config.toml
d_mlp = 768
norm_eps = 1e-05
bias = "none"
lr_mult_qkv = 0.7
beta2 = 0.95
lr_head = 0.0054
warmup_steps = 200
schedule = "wsd"
decay_fraction = 0.641
decay_shape = "pow"
batch_tokens = 131072
train_tokens = 673000000
Each number is 500 + 40 x the weight over its row's rms, rounded and kept within 0 to 999. Layers, rows and columns count from 0. Numbers have three digits each. The size before them is the row's rms in percent of the matrix's.

# layer 2 attention value, 128x256, rms 0.124, rows 24-78, columns 0-255
098:480507534524463522478450453477477553521415547524491445565522522500496456598471527491499516424445484394524546465520455538430535512500467476560510558575484513579505470478449474476485534468442503482489459453525463528557491560506467516521533505536472383465461475504510512455573558499552498535495508491451513509469470489538556506471481549472536433447501481566477493513520543529575406514471498470450476521487517489440475496593600447440535483517534426510419514520500477470553475517527497480475438532500554506437478553467465502528422494537586453512500577501552562616417483470539510491489520471435514519486516439524440524487491513416541466498508545497479433498573466544482495568524527464457492493533469523472470524515465477468482503514527560516454540497528488538502521475513459
105:535483494502489522551407449482546461520519432496516496457453482488501540475467512517529594429496496504552468448519528516470408524560510529558479440537483480473543565536486486538488522514484512522507413553491562483466475419516473449435486531537498450433466507464509481494537476437558541510459487475476536499458414457484526483444441454499510578516488473476556526552483538465532560482514519496440452546458486535573442426573487501473522530562497457480608520453510482495487517533409525485482524450530469465512500478573466536507538472549386507479488525392499521533484534511480487502547524503505556554514497589542488532529488444455474456539554537550521532513511485554476514501467528590508485496478531449432500404490463429539528479533488472519546459462536526507488520502428424
099:448523507456537558515532484531520477493474474499504441597447539565514512499504533477500487487457526503468494542458541395468507459517525512489437447488510428552528544474609446560482526543435482497541516505544448484501508427519445477554444472508524511481515498528501544534590495462483456507482423498576427459531506482485460570459466512538506469559531472504519552515582445554505451505453457483453438501505479488437592494439498501507506446441549513519450522475521492503567505494501534462505482502513493417455517450478416560594460544510521520492428529502496538516527512488502558512528474512466491545498556484567544481467486471506456436566501441492528580528475481593418518591483452516510485482553506457515523387476514515565498531539459536484508530524561534482525559501481550
102:502455503536502431488476477535505550534496596547461559442534521523455590459502536428482510466514468501543504500521475509458470518473544492499489552488559473472467576524435467478435538518471482451495482439465419458486461424510469426517538494469557504435488466439553526507477484490470445568487478524519519465661501505506461520486462535494528547450461374542455557479459541436509531509544521519520495488539440491455493505522495476491492508462395538458480514514595538430484558457560483452460471465443453458499527525459496537544503543518530533523550516505450554542468509508533528580455555492468447461492507544537486541444432503458484424468441483511538476497529475508529447497482540533548555513503547478517513523588532505459522498523422490539534460446514528455486476502475453
100:510492374554521461408471456485514507446519450467520526513490449444524477492480534501465458539543512485403524517539543405427557463569454527475484540543575558519581586457475540398496507549513539445411473472537481504488527496461522496517511524492546483584447528524506532406490504503540497494573527495478452549424563451518563501544491509467521474548508438510512543500469513441544524424553541525488466472566505479460544453483580477513515512494478548520513460509504503474462527481538566499493564528519577532528537477502525513511464480522505455506534549519489513508538531432515455534435566537454464511488417488513557535450530471495530480524539427544496461484541495482473563532494457448566532457406524503542573517496471493479474510464475531422469480504501499524484502506562477
096:479497499502496563442524492487456480476484457499457402529476556472532464476441524498512538533520490565506531460511516564500539558471441514539468494584567456450504484475504529542443473524529496523470564522496553486534456447493533494542535492475476567514502512433548515417490431521527546554482509521486510546495543571550618564480605503493505492485487438486495509519479526543493525525444536481409458495425496488435480456484499544456466580470496497473483495442491576494465562503454484482522494450561544459528472527459545474522480505444458556513479403558577533500501434501562506583491544548486465489533557521454476501480453409439451502479509399554487501563462486468507494475457498475528534487502520491586451479574475476480550496484465447402526473494569516539480519531507485
096:527541454488476437463454548520495500477522447421490501529502497517540533498470555513546477469467553500543575510420494511427537542520562446452562452516538541518536464479469523511498407391516458483483510482504486559428483470530482460457552469410497528516486488517485479521423499507509497479491514450520438458486503456542470513442475527439487515518513550573511487560480482637487530496515455512501513480489471487486522524512586535504496499544563506493523519512515418526505561529571449447473496553439477481484480549559417509532552525596476497609500518475521474461518517502493523478549476517515466552506494499416497512461506509511474514422464385570534439528513548468523532498542477469508522487447501506514437474529435567512533502503545529515425598453475472474447484588499520
092:499566538554511447498476419445558523493498531567535482506474452496528501472550422480456497496461517599565463480575523456488457480569479423478517530536524537443475471457519483551459487499499451480451615545593506530576526564553464507437496495470490471552529451453560468499466560413509505424477480527503499508598535548472529488572500472470490536574551519535464505536427532560460529525512516480476512447461498527442438434506493502490540517535469452462489552548558516516455539444499513474519495526509424550428521506497516553511556479489529489502468424489469480466486540514518489487522447545489572550473485435487539521469546442508521591496543548520536458527538544578507513480465497526453515485502552476556510536439494558535538529502443503521498465438457533502502454498549445
101:436488439403495483483426538520506498500529519564474426457494477455509463479548551486479453509504496532437429495472493543513489501484501505564493423487563493521545484553569503450446459503545520555531474533503463514543453552559462446496527514524521525516527595507524474432573457461484526460507476446525422530481488487505448520541471542544521472468507530480580507516523426449514562549514539515497529456584482541447484498521503499452466494527497486501412563429526451501504462500524563545496461488460452530431454488509467525522481494531562521535481486436487500425544527513542509515546502538559609505472474464441502479468496475566479475490460462563504501475480548464511569497498542551523431438505449495468534532605420473543537534589479449448513562489579449500426509466482475
094:460477479537487517489498447588593500482481435568555539522460469466496475527491429478520491506505523510589523526459535486513451529472540552532473456532549522455484469509538448434520463455535480549528512495525490487461584528466442556467544469562515503407493492571508527518491512469500468530571522436554502436483516521466582470517459514480474480506422515512492476467481537571534521496444491544453476491530506576510510514498476456506441519470498540525459536485498501509467527477527537510502538485464503411469489499480402567537516520496600538473551491440445523454513545550516440462558528512496547498546560498495479522459488510451517534461502495435449447430498539467516421461542474536585412615522442513470431403512504454417496537477557491507493523505592478522464487529501470
101:496466499514558433566535550525482509512565497527461500438555526557487493532497558557389530507460585469458458514450609524460516534543486477426521486513502498412467482427461542481509508508506508496455520518522465491583477568503512495539467485530494511528462485525457519532537463410520476533506495514493548555506532495538516506496452490554544496407470491429550466518503545579504498451549409416452423432508498463524540508560538466501424489442432521502522435515516492430540478524511561499542503454548480537516481538522497521468510484489521528505529494477515488527536489470574488527515428524472462538436447472502467376527528575597602500540472512469520479584500537504489466511516471543523530455444498494495453520517470464446563525569504475524493485461503540551490479513495549
101:487493541527492447546530529509562464438489474502449496535501459504551539555465529443492521506445484513449471515452482499523484551415503483519517468523426527530545541462535529469481531546496545524516492603456517461536471548479491480458430440499520521507527480489449433543513564504489524520534500516520492543476516464509458419483546540531503488505499418505489563501460523578506531540451502482520576508440470487604535475420507518533491510477559442469544421486521385572537542509419525527463544423496447512425485531471486454570429548514480497497504515512474459531450533561543525487530474453514469477501503439497514498392507476545414579530503427481468523638499552523597499519502504493488535500472505483509496554556541528516537552503496493474597451502536488453515507496517505
103:537419440548547591457452534526519491429561545485464535516453469472498484556507560567535500480475500524487445428468496531453477545518518508422611410528458490507506564466469427541526535470439535539549445474542506497528528530456542486572526486495544451426485519512495555540507521476489507495583445508531495459528492422477550481530505459493503555497478479546573471495551477484520537543517511473475489524455508576528554502492442488521552493511501515495477548508488527441601495534494452529482438519501482441571496593562557465477511551496546491462490400426479425482568469482502526579496525489526491520491490469499511566500541455464544508454450433507524555504513506531516490419486508494523532495503536478555503522514505524555562506486532579447581440529530498472483588509496466
097:518502579521502479489454496484517531447452482493471514514524479505542449421528451529498543488417469522542495560460467568490499455478476494478534531500551445424446543564460540459457409555474496558433420491494532457491542537507539553485498506484483508548566488519505563544514535484486495473546458471518473518535459513442435450506458503482520577518586509528544489543546479509448449477536595489475565469474454551480518483527509587534439530463485476535491495464437461454466502508514521478491461461525458518513456490404449431532458556529405484478485537516536467530518547502526487468434564463528438495535507446431411477454528508494496513477484515463488476545564480458518524543492434501519500508549560522504511519488506555486454530476475451485577504529530583523512640442444551
106:573411518535520485515508474486456505478532484516534489557434521368421529489474546423446464528518471545514534521546471498468481544521541494506449439445592523465555455505499518465544506552517522503511504547468490527505569543560528475503542455513481488578517474452490445450531480557454451520514505571481482510556487552540453506457507491462510528481526524507524480458509516489531410462480509476570536478427545501487497550578476519448581510585542486427551475537528571536501480478495491414480565423510473469478516498499457463527530489486574457505505470446520502565527484480457461528471525472493490521470549456507525525544475452443478485527577502480538438494604514457469506597507566448540510578487460533464420516448439541515473525488495493535426442478476454463487485533521460
103:501463556514433529498470495520513454525494514457519480485526534498484606437576550488504575549483554465493483479516466502474490528568507461431553519544573523568457469488500512598449475562502558482426498472514519435447533495512481514501465497502560498511532463461513556466557498499548438448581458468531434476537530385503506479413490558536428530485530520474581472469515484525499546499538544495446465541534568542492476477446520475588468532451564468447509494517487515578528475455501436515518435460483528577464475477427474539461493540451531532477484487534479547525561528490513519512461555523467470465484428478499514551474489490468466549445563514470463456516418467464522554473456490526465498506557461517495505468519509572446462505517534559533435469455520456404515544501447484
097:537544463483515521470536407499501462507479439553578537422536555548496470552526465497504508488582463508464522525549468530511557505509504493500531459512556493452501553483464501510466576553430540481521483514422521461500508533517558529532480451453518509448533520543552528487425506498523535453429516444525526458495527434469473468510520488454474542459412466509467505498453426487477539433469441462418537561480451497526499538574433539535543498544497458562523441545492508493398502532598496491486582552460499472478441473530483360524489511550565491528467497449503445521520441523473461486513537449464501483482514524525513477511419454504496540544455482433544550497522489532490502466507501528480503391475520442501548498496528483445474435492500557535484551470596544512519499480556512
104:481456531546486523481502468455495478529523482508540461508462487470528568551455548489544487552495491571530477514507459508479475505577499496511447538508475515459461476490424478492560481521445505486457509498465435558493493516510541549520535525476489542433490501566510470497474497432544438654471492466432470509477472513451495510511503484428492493531496486513433573521489596527457506471455495562539514453563496457527471557575475540549483495491417520517514434513504501443512430420521494494515462468508484521504477503531474517507611511521505598547580462527493417520556488485455475520494595544446481495540574518464529521458555448496523484537472550518518537496474462456550520523468485528409518461533486545472482504514556523495467348567443460391492526510499466474524509467505530
102:519502495552500511553493457537490483541521423514507444505568488461517505553467499496512488436460511444426575452489474426428405499525497522459533528504443431551442514549412489458514479463497484507503520443597496536480510455518525529446496466544457479470504544506471517509557537540534468512451495520440486556490491505429430540485529551510491545521482521460577414457456503508503479482466449449496528499478452536417570552581550532513436530508585447515480448488587495519545514556521503453490446488511556463564468597472482471498481428575515521483533508504484515487499451499566488459494443520522590507507478515478532466519422497548448455471544442498469546505456511478504496494472536468514467411601501456534531496441539511515499479399521474472525526485486504467530494506516414
099:543483542445515544473502524474505549489456474491457465517417508503403500522526498548536541456545552475491549470474510555502538488489463538498533412510519486517484553508547575479481478517548516596560511482522490604483509459432552494526493561524541400497516504401514539508419472523518481434521492466499460537578519575500529485499479535513472500559410557490444460471469478564564491532464475435424479559480490438484508527521524487499441478481551545531533457449507462502561472484534421474523581484547535480499531546419494468488522498475491493489542553495473489557506534436517505411453534563506486493492513510566535513493512484551515456496516556548507526478472514492530503450529498474465571543488467529510553469444526527529479517573526512394549433559505468460536459450488401
098:386455485556557424495535483536484543467564591555490524518537522464542499492490505502438484443496541431529477472476534528487476450482398521496525561441495464546516505493574512524520412442448511514525500486473482545443498504462538552484518494528531486495551492452482503457534467445604423424545562503391539523548536438463525482494517442435484488445463532557571529445452500489509454474474493508430463511529513526522487532473514476487500583535526508495539469512473496505453527543492500487533475577411490533520516482458454473559536493564460479528432490588595522511475522565511519551519409464480481547466432530498456514525513434538540565490522519467488487566480542498532527497394485531479534507525436526470516548504535511488489444544483464542529491515555510509469498528508513
095:533536495391522486514461473535502524457477445474509520547544482423462532517560545492489505453426501447555500539535569474541541466520476511528489532526483467453376499452484416491540438537435508458541535560463526518499503443450537516509458511514537476520493491586448482477473499509490566564469456472553549481461500522552479487456454521500524540492496507452467530430547517464543643515509525522437559476519559491551519467471581511535553451508527440462510500556596524494486499427526601521576507477542489563498491472499485545557472524521508516490440478481485494505472444533490525489502460481512512517489494405483513549472549532502464518521475589461506487488435507451479547469465503580525439477565473491552440492518527504502441535484425506453534557522482540594498467514515515
100:539503473572510505483564586434440450519547455512511504535515528482471470504471465536414491466490502510453461539507461496507554458453439564459556410478474552552494542519588544510571517458489519537515551536408510448537563428555457497480448526536512470451546457553579549494493518518514526506561484464435452470449469539561476525527508537508523463490508491543549455472539450519474557510516550525508467489521474506537463513496449571459546548451408448542512479517558476518462536456516551495434477478531471508523491474529465480489541462608507540515505491498458506561504538468559489512409549555480539473482468496507502478512507523500478571498498477459537514488552546559435500512453521575472447525418488476483505433462478472505565435457499536520492414517439508433518411548483503
099:433531514524510540495514499504503482536491500446491501501495488430544530563484443450470486525509458521500506535552455423562505512503508523485432440399484532473495533438426473492496492526505519504434521527464447480473528477539490484468471507457505440520584563455553538462542570482511488551524526457495479439491528440498487572536520521585481421400531514507406438537466425468473466429459473512486454491465557473574407495547427443480540531516512536454502584503511482512527493543492494483459508524478458518610504544458495521467499544472511576438479525495514446465527500564550459514563509502521475409434474479534456478470541441370462504498496464517505444530511569464437465528532523523467475465523482491557467522493546521485497469513509537462522478526545495491585476517566542
099:526577530528565451518442526462505564538427509479425481500509539534431491482465515491471526469504508522432536563465472455528528538478487574550493516475476522472544457437530522455532445499549475548442462495537534461445510431542510439513558558475531543443568405532475520475495482490472491532487484464489533529487477556507545530466482550512476516445562403516492530541474564483543497511487493487556587494489547514553521509418542470545413506497485530477465459431494447404468528512479431456533544486538562501487505446554489512558506537508568423504511483563496469490455525490547470463411510507465470510452500503479479536442543483522478549471500440547538477457488591455522526513458462548442470428444477483495512545397511508507476481471458441542498535515498491600515553448480525
096:507532519487460522477511485473458463523487530519497502531497581506485563474535504458517492561477536461456495529495530503469513602551544548497520480551436429509530490478500593524451525483499449503530484447518521519502507471441460555496414511478566514561517534474422564517483548482467562519612551488467485471438497506574540479533522468417522510472561521431441475547506426523503511467491432506542495502485447490477624636474438500441507587533493471480483518478503514454532554479533521481611416419554556476537474470513561526467485503409454466487502509469486518472469495489561494457493545546435581557525510517542519513470535500439488473501482521476483509420545519461517451555521515524510452487483552401503522488561484498438470538520506503500512478478530488466476513487514486
098:523522513548497563519567560501494509471481470514511508447526473457450543450525548519522467465415504552455566478491412564486499537474488457490497530512403526571469556468505522573473512485526488536569477536412426515509505428452470489483513483487498428592545548524490479474452465452505497484482436482545523461476505561505548511492518488501481502469537522559537507518473507482455461449466489530474498470428521533534587496499448546481536445472509469505402539478476486511520413532490420476572509445567580457411474480498464531500444525498520463503520541544453479406476464499487512461437503518501550536468468497534504518490559442563521440477415493444434476472532513516523544483539465466561486467481474425442571494610452514511480484476462448485462494508513532549488468579501526
106:463496534430575454535413518469415554452625440543471506460519497511470559535520426519550511503473488548507495509494510480507518464495555535487505526531479470506530547551520517519510502509494467491549531425466431427480498521514540516505512563526493559527535501464533472410517558521493513478488526559518492545428524536468519449508544512460545488532511503461437507486437559521463498535514460508509561521517418496473444498550484465487432530526469566407482499467475525477546570499544512434532539444462573465444437480508407474585383453456529532493592541474459483510472486542514552582504543498518475579509482555534492520532504477469546476533449482458507493528554513557470524515530476529447510581497484502513495575455523484517497487502480576462470495491540519457528535606498485
091:555446545478466486514438466533467516555514502502556533461482510510530514475494461489556489499535547480502464550511489498424467456490541525493478553500523455465461516517535569527486527537426511537535512529475493547476531513477592555461466484548515554444472422529405445488456486479469470423469458437440379440589494517522531471459484445571520500558500503528459518572505435518568468522480460513521461571519572518502517528510511623542497488534477425509515570495555480444483538525456467531528495496493595472501514520457501483453491509494523501487474547596523414526529498500500495538550579542450445550443516536485513545521486450488542475564424507501444543461510513503544439489569459487496510492471519470568464538527510474511543474452506508474465462510469495527382495508532429
100:501523534508475462476428523503461498512522537483584449474565554523484494504497548534496569471499489450486445430449504576509538561514471545482454465456434463491467482498576484571519573550466458499446507536520567472498524515483453515481529502493546533500474509525543491500489434454464518550452519594492463482477457434506509430524457526496507477444497531509533508478561431566499487532463427465490504459455481554569474524518485430528525515499501563504544410506583577551448457517547510495568478536497461471527539580498501553520527542470468520465409536524483440532520526517450468399485587563401454520565523474477522487495555472433518437499538545531482508510563474503495492503471491436505488556423506488524483498513526534476527529478411531446518501474567488514483512572483412
103:485540530498551522481446441492532508495483516539526504538520483486555533469472475481465494625444458434472503458454461546437444509530543516447512493468504552458519490528568568483464519480576501498591456492513539538494513518506516436522534591473493478588502478462494528518469438559492563569438484502546516525541472494431530509523520493471519571545485522414508490541576477432434462504508553510423509534514482545510457431490532460492488518455457521475484551603498464427473461454484533524517553525547528511588507537529445482503515521450516492526497497481514536458489517473447447538506520457528455501521486586534505462545467522486445501515481398504543503462457487483566458509523480535512493518486437519567476492452455569503500483490477507473426390479484527568502450434593426
104:446453577529554522453411540521536517490540480529471493502497482568482574532467536463528496515497482478556469405522470479571534428538438510547545494531488490420545537477405461495493504514439467481485563494450494493504555524488492484481490503464529492481531559546536490509501485508453523467547522395490506498612502478518568495451516527513553523536479534494490467550531489466466464509477578549526562507536468541478542528513540478563482437506565491552423542533502552485524542516509493505415565463470535482451509499506495548479569456603548514498495501510498476473490490523457415473448475478540522475483480552494494448510499525566484454611495491472536464528466482448432601510463469465492437456467547447436483485562458426541479454469554472498559443455492524495517498446557449
099:477518522479486553423400448427521517549500508482458558530503499500468426508510477469528509489478449520538496501480483474496430491481509548420436465522507499511499527486531449497481536519452502515493488520497542459561546509487485505562524441559475515570504507482504448486532512489450533476533521519536493538440432505469509594527499626494527499450530537521513510501489476602547552485508474519536562438477513508493481506524546427507469504516490486543468551517558496495505486518576462496463532438532466565488519475414534535501490523502515492535431529519495546373502520521581555449517483501496455506508374481484499499478486479549500517545517596484515471539433361493534563456520488475446470396510467498525515518455512529473514501532525430514484498568455468473543578615495475
104:486421485562458449466511574525548527542507478534514536539471404448477516511433538558544503491467497481528501486508514461520597512485552449482474523474546493514494493479514507509465520521548470518503514592468486500532494512498369488519514468528529437460503493533495574541420500506458558515489494499427503582486423502444522552521500526497485584561505544491538510434536432474493476469476418556449545516474573449463509547463621520544467545475458518481505500410488540480488506486482490441489476531440509422435510532470457518587525475513464543487472534439480513515534401546474520511473524486489534405511452473571565427508498475459546538456452540510545479445504486455525509496449460473435495477547492535483407522529519521450551474543545510526537481514531547522494486514461501
097:475544494553434565437525455473553494524539514555431517557496473496495489515568535516445485495515474529523558437418488486526489532460596494488434526540543538476491550541507455500527503515491521478500504487493486496533505457523518497576474528553570563463490602508548499523471488538498484398579530550490462495555501528546455542481482487487477545473438633520449462508478498512479478470500490503583401454525557452526544533511507492508526455499504508414512455502548489458523482458498533536515394534452502495559481482472390489507525410537494502431509522495493416459483473496543466533532434485566414498530459415509474564464502526539463502547535533467474477532459462527462484565493536502480530502529481563468558460513515550512534510428578530490559476480549490510538524452495487
100:493447516490479483460513468514520495480516449503474543548527560455524554516444520454526551498559462454496497558512450462468517504449520454505482549453552520548391461525501462515453509522586486544480507452539526581415488557511509502545493525503506496472540518484480578502490495472519560469483508431578452453434412541518496527524427533551535459482513581508564498489537540526466580568593440457580507500426483529454447451473483473525528494448550496502482470489468508555483511543530557519517483463503572524581524470531531480537439480525592475502492432487459467504508467482471521471463452515493484570457471540476464454493518456485540494573454556526493519517575509520497509451498541406522506526563470489483461469584508529423447459572541504476476465514456480501478419466476572
107:491557500451492567513479516502471478450479536438578512464508499472524604502439358551590556488482480503495499463466514551490484495381513549515584507472503522562520517504494477447474502565504486483545510542537458507467491509501506514566546482550517476507448502416536491573633487497473589491436441492503478465512487486439515529474509491438492532474547509502439567457499606552538565477474471461592443558519473531495565499486486526506498490496514528502536444527535497588494481421478516536487483486522535488447530589551464552461487477455514546453468536522485515488525456520551507524522498478513464547440502454492500552487570468465535559605499442503476487506474557476472522515470441483516537474528485515470555491512539552493522516455541484488447501500439487500472446459551526
102:512481495531477424564509541512464509519458533541546504525477423491491483514475503442504526479479572498401521504431513475513496426533498498486542565526535457491471442576507458462548562541444472535509482557429569481504498527502477555469491491466482549487450520526461471523498512519534459501447531504566546485481483449421533529459591563496464521552526448523550501562521491519496473487473518479537450474511490492500534455489514424383468520476457449512539535487540590502569539505538505493476442451473485517526532580498544561519504532497492539479569506514545466479465465552500563517484538488533512423506451650513537495471575514456497465534521467480497414454527526536512562480533496523454547447469539520462510492603509481457449558552520426440461543578538525459464508468504521
107:551471497461563530532483441436462445414526556446496520552458524463475509458456526554573480441490585505482493546521530492471551542529513529524532473529451435561506519424515491567472516523450483498521547548539487476477468476588552533512549500505525531504471602472518437588541551554475554477468518454551490499555447474478477424486408536521522443560422487456497441523488514485460426498488438534460441587483564470555469479511432478543491585494435479542485495455501518500526452511486435426513509502509442498572514430516519475507459510482536491468560543524438446553471494529541548535445504431551503460567509458454490497499458509566493554534507504475487524469512465464548460519536480486552476492457502456483520493477498496475501422535583536489428508515493537508474488538539492
097:532590448526451525545526498432469447546514532425557495489504473514498454521480543538515494523549468495477503511496457508497533452543503586494448568486544459508533484496478493507495452568501513499525496502527552535552495573539476470505501556555499526495555573471448509558576447520452498491485503513487548440492502481539479508409511546477529526617497466502582498497444510480480500474477477428497497523493511473460549452462491469483562419500503578494520512474445480449486495510512451487511509460548477478558435545468548485625570501546472502502594490450470495470522550536490493448476606495508513475489475351524500488516472511482455510512450541560578486510536574460455484494465547549445522550501477467501407571487530458493510459506523523462588534432486526474544488537474458
100:521581422494494493548470515494528524583529489505540500549500480483591450500493443455537462522622522482492529509524475460523503483475472458481533516477578491496539473494458494562459539522484495487478448437497443482493518476521473601602460467457434415504561545458496481542555487542506498499571571512513480528484576526497452477511470440520520431464481507465439517483458537497508527486538436483484576494542542467503528422518524556538480523483467486487415489500489503493400554505567428510528554581497543465517506498521546425504546529511500498524499479514486543484534475535497438506485483474573447518530552520491425468451504490610436447584567537466494464496568500558552508513500486555537498460498475485569428550458507505495486522563530528504554442529427479516535489493465507
097:530541521541458521485471473531489486480516564503462508471483515548519466480450519428520497514510479419539522594507531539515466463454444471485494484549568449508487452516493493432452492439501508489544462511505547494402459487482538449435520534473453538542547489525589528537576512496530503485468504487527391506463476436550524514571478538564555565524502515602558525492523555487417533504468409479482515511434530545586508568491452491551485493429484474497481535539492455538506514498517479489500523500554402471486454481470572507464484570502480489560518450456425547507495481556517461451494518482491517424548541497554546465426509466528566488482464426501481490537485449540539477548544482489491550538516438392434504473440496458554531465465550536456584500498470505473510484518528491
104:558433555468539541645548548482488461438434519472480407519546522523464455514539523540566464532584439558453461496554466517499548464494530556479521463446436482450495470385509487444586469437525430503536509519522493543435523555499576462595504455423511537542493545472481503464484564499534508540529476567554452504464530486471586484498528581535508531543509514523522511485462436526457493489495518480529505512540482480496516488546491513539449514486467502478470487511510438488461516496490523556551473514497460473537503446485503496482539496490541459492510537520465509535527514514524474489516528541485489498560500546503508503505481479492545539521517495447540459469521475505447455431603519514533616431534436470513507462480490537563476443475613507471566504442501478462513505433437524
105:576464516573459424489412527447523524514465489526510506516495539521501473468517476552522492485500585521402439459523535534458539530494511580492558531471423499495498466507471504547554493521504476512500493523477552559497446508495500496490505506436554479517546458520517544514450542497544519505569498453459494468501514530469447530470494467491483534583497460532555481502541498514510470470435502458486433549417380519536464522508447559539567496446481581495454598528477525539492502537569502554433555500492539478483468472483502589525458494544415566496486469481466465496498441555454531487559524491509464496504418443577453506581497524539518460565489531480484537561456514514482496442510508442492537466547436494561477498549525429448543449498536449513541482481486422568469491444496563
103:480481547485523473521506506544548479489489542586528490449492462455527485473444486490510428519519483553466486551491544514510482449494463507468521512510528489569508476558516446444477480516487524491529506467497491540511490536527534389568503506471540556429521492519499471592539529501578516486477565499532474491454508515567491556482569480500488482525478499456358430474500523537528607461472517486453520446507460538569416494447497471539441549488416494489500454526524443492569558612502445452485478483523483537520470445483492529535511579573475551535538473473514517547522506508506512541474529528593498550501589397578506510515512433449548485493477471486442492503513512517571520498587504493466477470495515559569498549450477535461553450466502459553448475487483462494518459518470424
097:528462508411540448496499492515453522478540562508553529466551499526456502484491472523503447505505497488510488487530475551510515458487568483540448475450518557489470462569555537562569510506484481490499547487455515517536498535441480444464434442478487480408500446453471496475470535513535536502484498484515498551473553539520532446529477534475480540481448485543470605563503575480531511542520494451538577444471494506563535519474529468502470489565429499505509503470518567510518511597452491479450517525477482474584462496479489509584417427509453504425531483526427473469543449481537510494534547498554497553472497537482574487454543510447389502604476510572562527495461559487410485517494510482452420463522540506488557473409455438521505474488560430541416508534520473495549475499532477
103:486512538504434528423578515548505464461494499498512428464492465518530492518540566519470564486518522463541546492545484533461559427498555530505512485495550461479378507539462471431440438504447550472571440426492563482495534522534466511480558441513450452538541448562407491491502537467526489439520506529547493510524440521491500437494498500473513553542498449492535488497477494421524533458495475473499551461592456502547499531563504538406523502538490510502458511487481531438545492534528467507505543584503494521483476515541454532549490431550499535523521553546460484576512509494450553543590482453537509525482523490493496416485448436482492475555508495543516435509516430524491539501545412527450425520481468489542487484535495504508500450409477435546514506535558589464481445532485571
094:546555460478499483495504449454489499504465541452485530488558562468485526522548448456591440487461433453406458548498485492516548452522476506510461465509564436491533612487530543488498511494509502583411455541441556465511548456501543444494456527493476526548476552483562483488463477519490482587501464487528464548494500456518529497491472487483509520534551515484544463493522580505463485473504502501444468503500504448507577461481522510511462495549553559435457522476441536524486513520511481527494542479510505566550452531523549505418491469513509534495430580415525443427509509542481540503437392422434503496582573551457484545512526510558559535456481525536478495504466601487506494445514449492504436493474516554508472540468455485441473502429502420510454504485483486416461460539521460
101:524501552546507461423500483526503525517518548492432442546524534443553487543509538500477504518538481544426521528443571460477435555458559538455445554515596461485572554477517484511492515508561495540413550482572499452488432587499444472404525509476558449522498541487475540393580464542457507476484522520422586531497529560532549525464483518520503529529503455453429464475495494490540521499546533490527493494485454493575536539566542470512591511506504487540486467501477458542550475477415456477550427530469507490454544489471491483526527467468502513490574535492541504549510415564426551493549538473554492559519520537478495459493505582499603500472555447474523473486484505476489525557512488509540477466525497519460466554553498421498424534471498496473481449465492523526510494491506521
106:533511479460541544526434416560515527504527517473486521524539492435580564466508459564506487443558574471488511500499488503513591488477555517549565519508556424409507534418487525543483457541525489434507503497402550559509479525412501495490511538521515420466517467551491556547505518445444507542500454477484506534541499458488491490451533583496532485475485462548557496514502451491486545435508542499494498492490489568435545509553559551515531489471539418514539491512514521565518443513494482493537493530476514472565524447482484467465432480481530559463552501502529406534514500484510511479607498392497476503539566510455469492538507512447456434487487541475498480495554492502500455409471553503519449497467498486483467579462559483521492419483489541477511451534437442555584507516435548
095:501495414503502550577572521498518493499508517509499531469487524551566501498507510577506593490506530405541451526544509479473518478547492462423491504524481521479507494487487500466497517545488544529541541474466510437507543560491485561494551481509463444490478514480558541483525491523498391547580558497541470440512510540501475471528561508516500541512467487424538592562522456504538512594544554496503434465509556508421473417482507457517539551522457551449455473554494484503522461510432455472510475495436490478473506440475505501413416460447453503549473542393529485515444481469521534564486470510510508508468477495498483482455541534456563481501457563471601521519459507367478487457457589489473478392533479504438484523462491450474455488487489545534480521465490455484459512532523502
097:528533501504459483584498566469507490467494544504503541441437538487461507524433500504549492487538529503530499490481512442509561446465489533442470577526513496436487584501476498486569474505544532491547461549521498545469532488463553559426474531430518489495455460536570541490557570565536525501460491563538455534492516473490453457509458518469450442487487512526528533492530502471400522475458525501483462479493496514519494547495545448561463426512546587545428443476519438534514485479500479432496492514588495469466481482570614468519501552560436480460514474556541496514586536514439576529460503425439487554449489494370541540506472506475465433573441487476495500489520521510573492519514512540454519509444473515479484512539445526515499496533492523487444437475539550441550453529453453
100:539517478411472537476476540494515456508484526475506444468523505477508624485498492466503520513428450478544500525505532490539558548478503498555528512493434563499534410502501482543399536489516438551557530496543498497540490508527567501473553523543527593497533470507493484489476520457522528498549540507503522510481467547516489486487554472458517564485448499530452470512539530546521555471537543533504467536424529471528540497499548438520510481487579464487447557521453493514570478540541536522453516524501460456517546455506547510477505521461462516481543547464455529448552546508472523492436488496456598493515487488469406521525504444453487498511540401494385545457525531551523564505507485573462439535413479539456511444543450479542509384521504542449377544467461550485530480440480527
101:448470468471469506537475477468528558454496473488504493526400524476556490503520536495473454435501434479445459473554510469505459536473571502447463560532504557534502419554418525420490488455527497497454496446478529532475501553510506489518445561465436531553492512524568544485532489483513561451544503524400442500573474452448484513498556485464495455486446547444481434512498512548463485525501514460502525593519467548499548457447488452532520471472512559540490445540556472528483433510425472458470516553477530500511431542567521492519487536475450572434569604545544498477446531531539522512543460516377530504493504488548453490526467547436506550497534486485539606474572516416493509496465501507531483527515493481497576463539481420505520516486450526474454513510473495527514520574496530
100:529536506506496543523463565517526567537532449499464521546525484516447496505555450447504535585476539464471518478470605544424469473512585527476465495384531519465474481474565508444497430581532537502481398494473544494488497430579459489523535459486483484461476522474487472500541506519502461519488479462484495509506495504474471543487471551450531505516443454534529501474497520577477486519479417512470470457478509516516626504491504451532505428563495459550501556466489491508526496496536555528519523504407521534454558374425582582469511469581507577537520522487488518515456484511499500463457514571544515535491518518418452453571487539518527487517505458522500523540445417508503565515577481452515463554502466470483445492499466485513495531482525572463528475483539481566516539513528433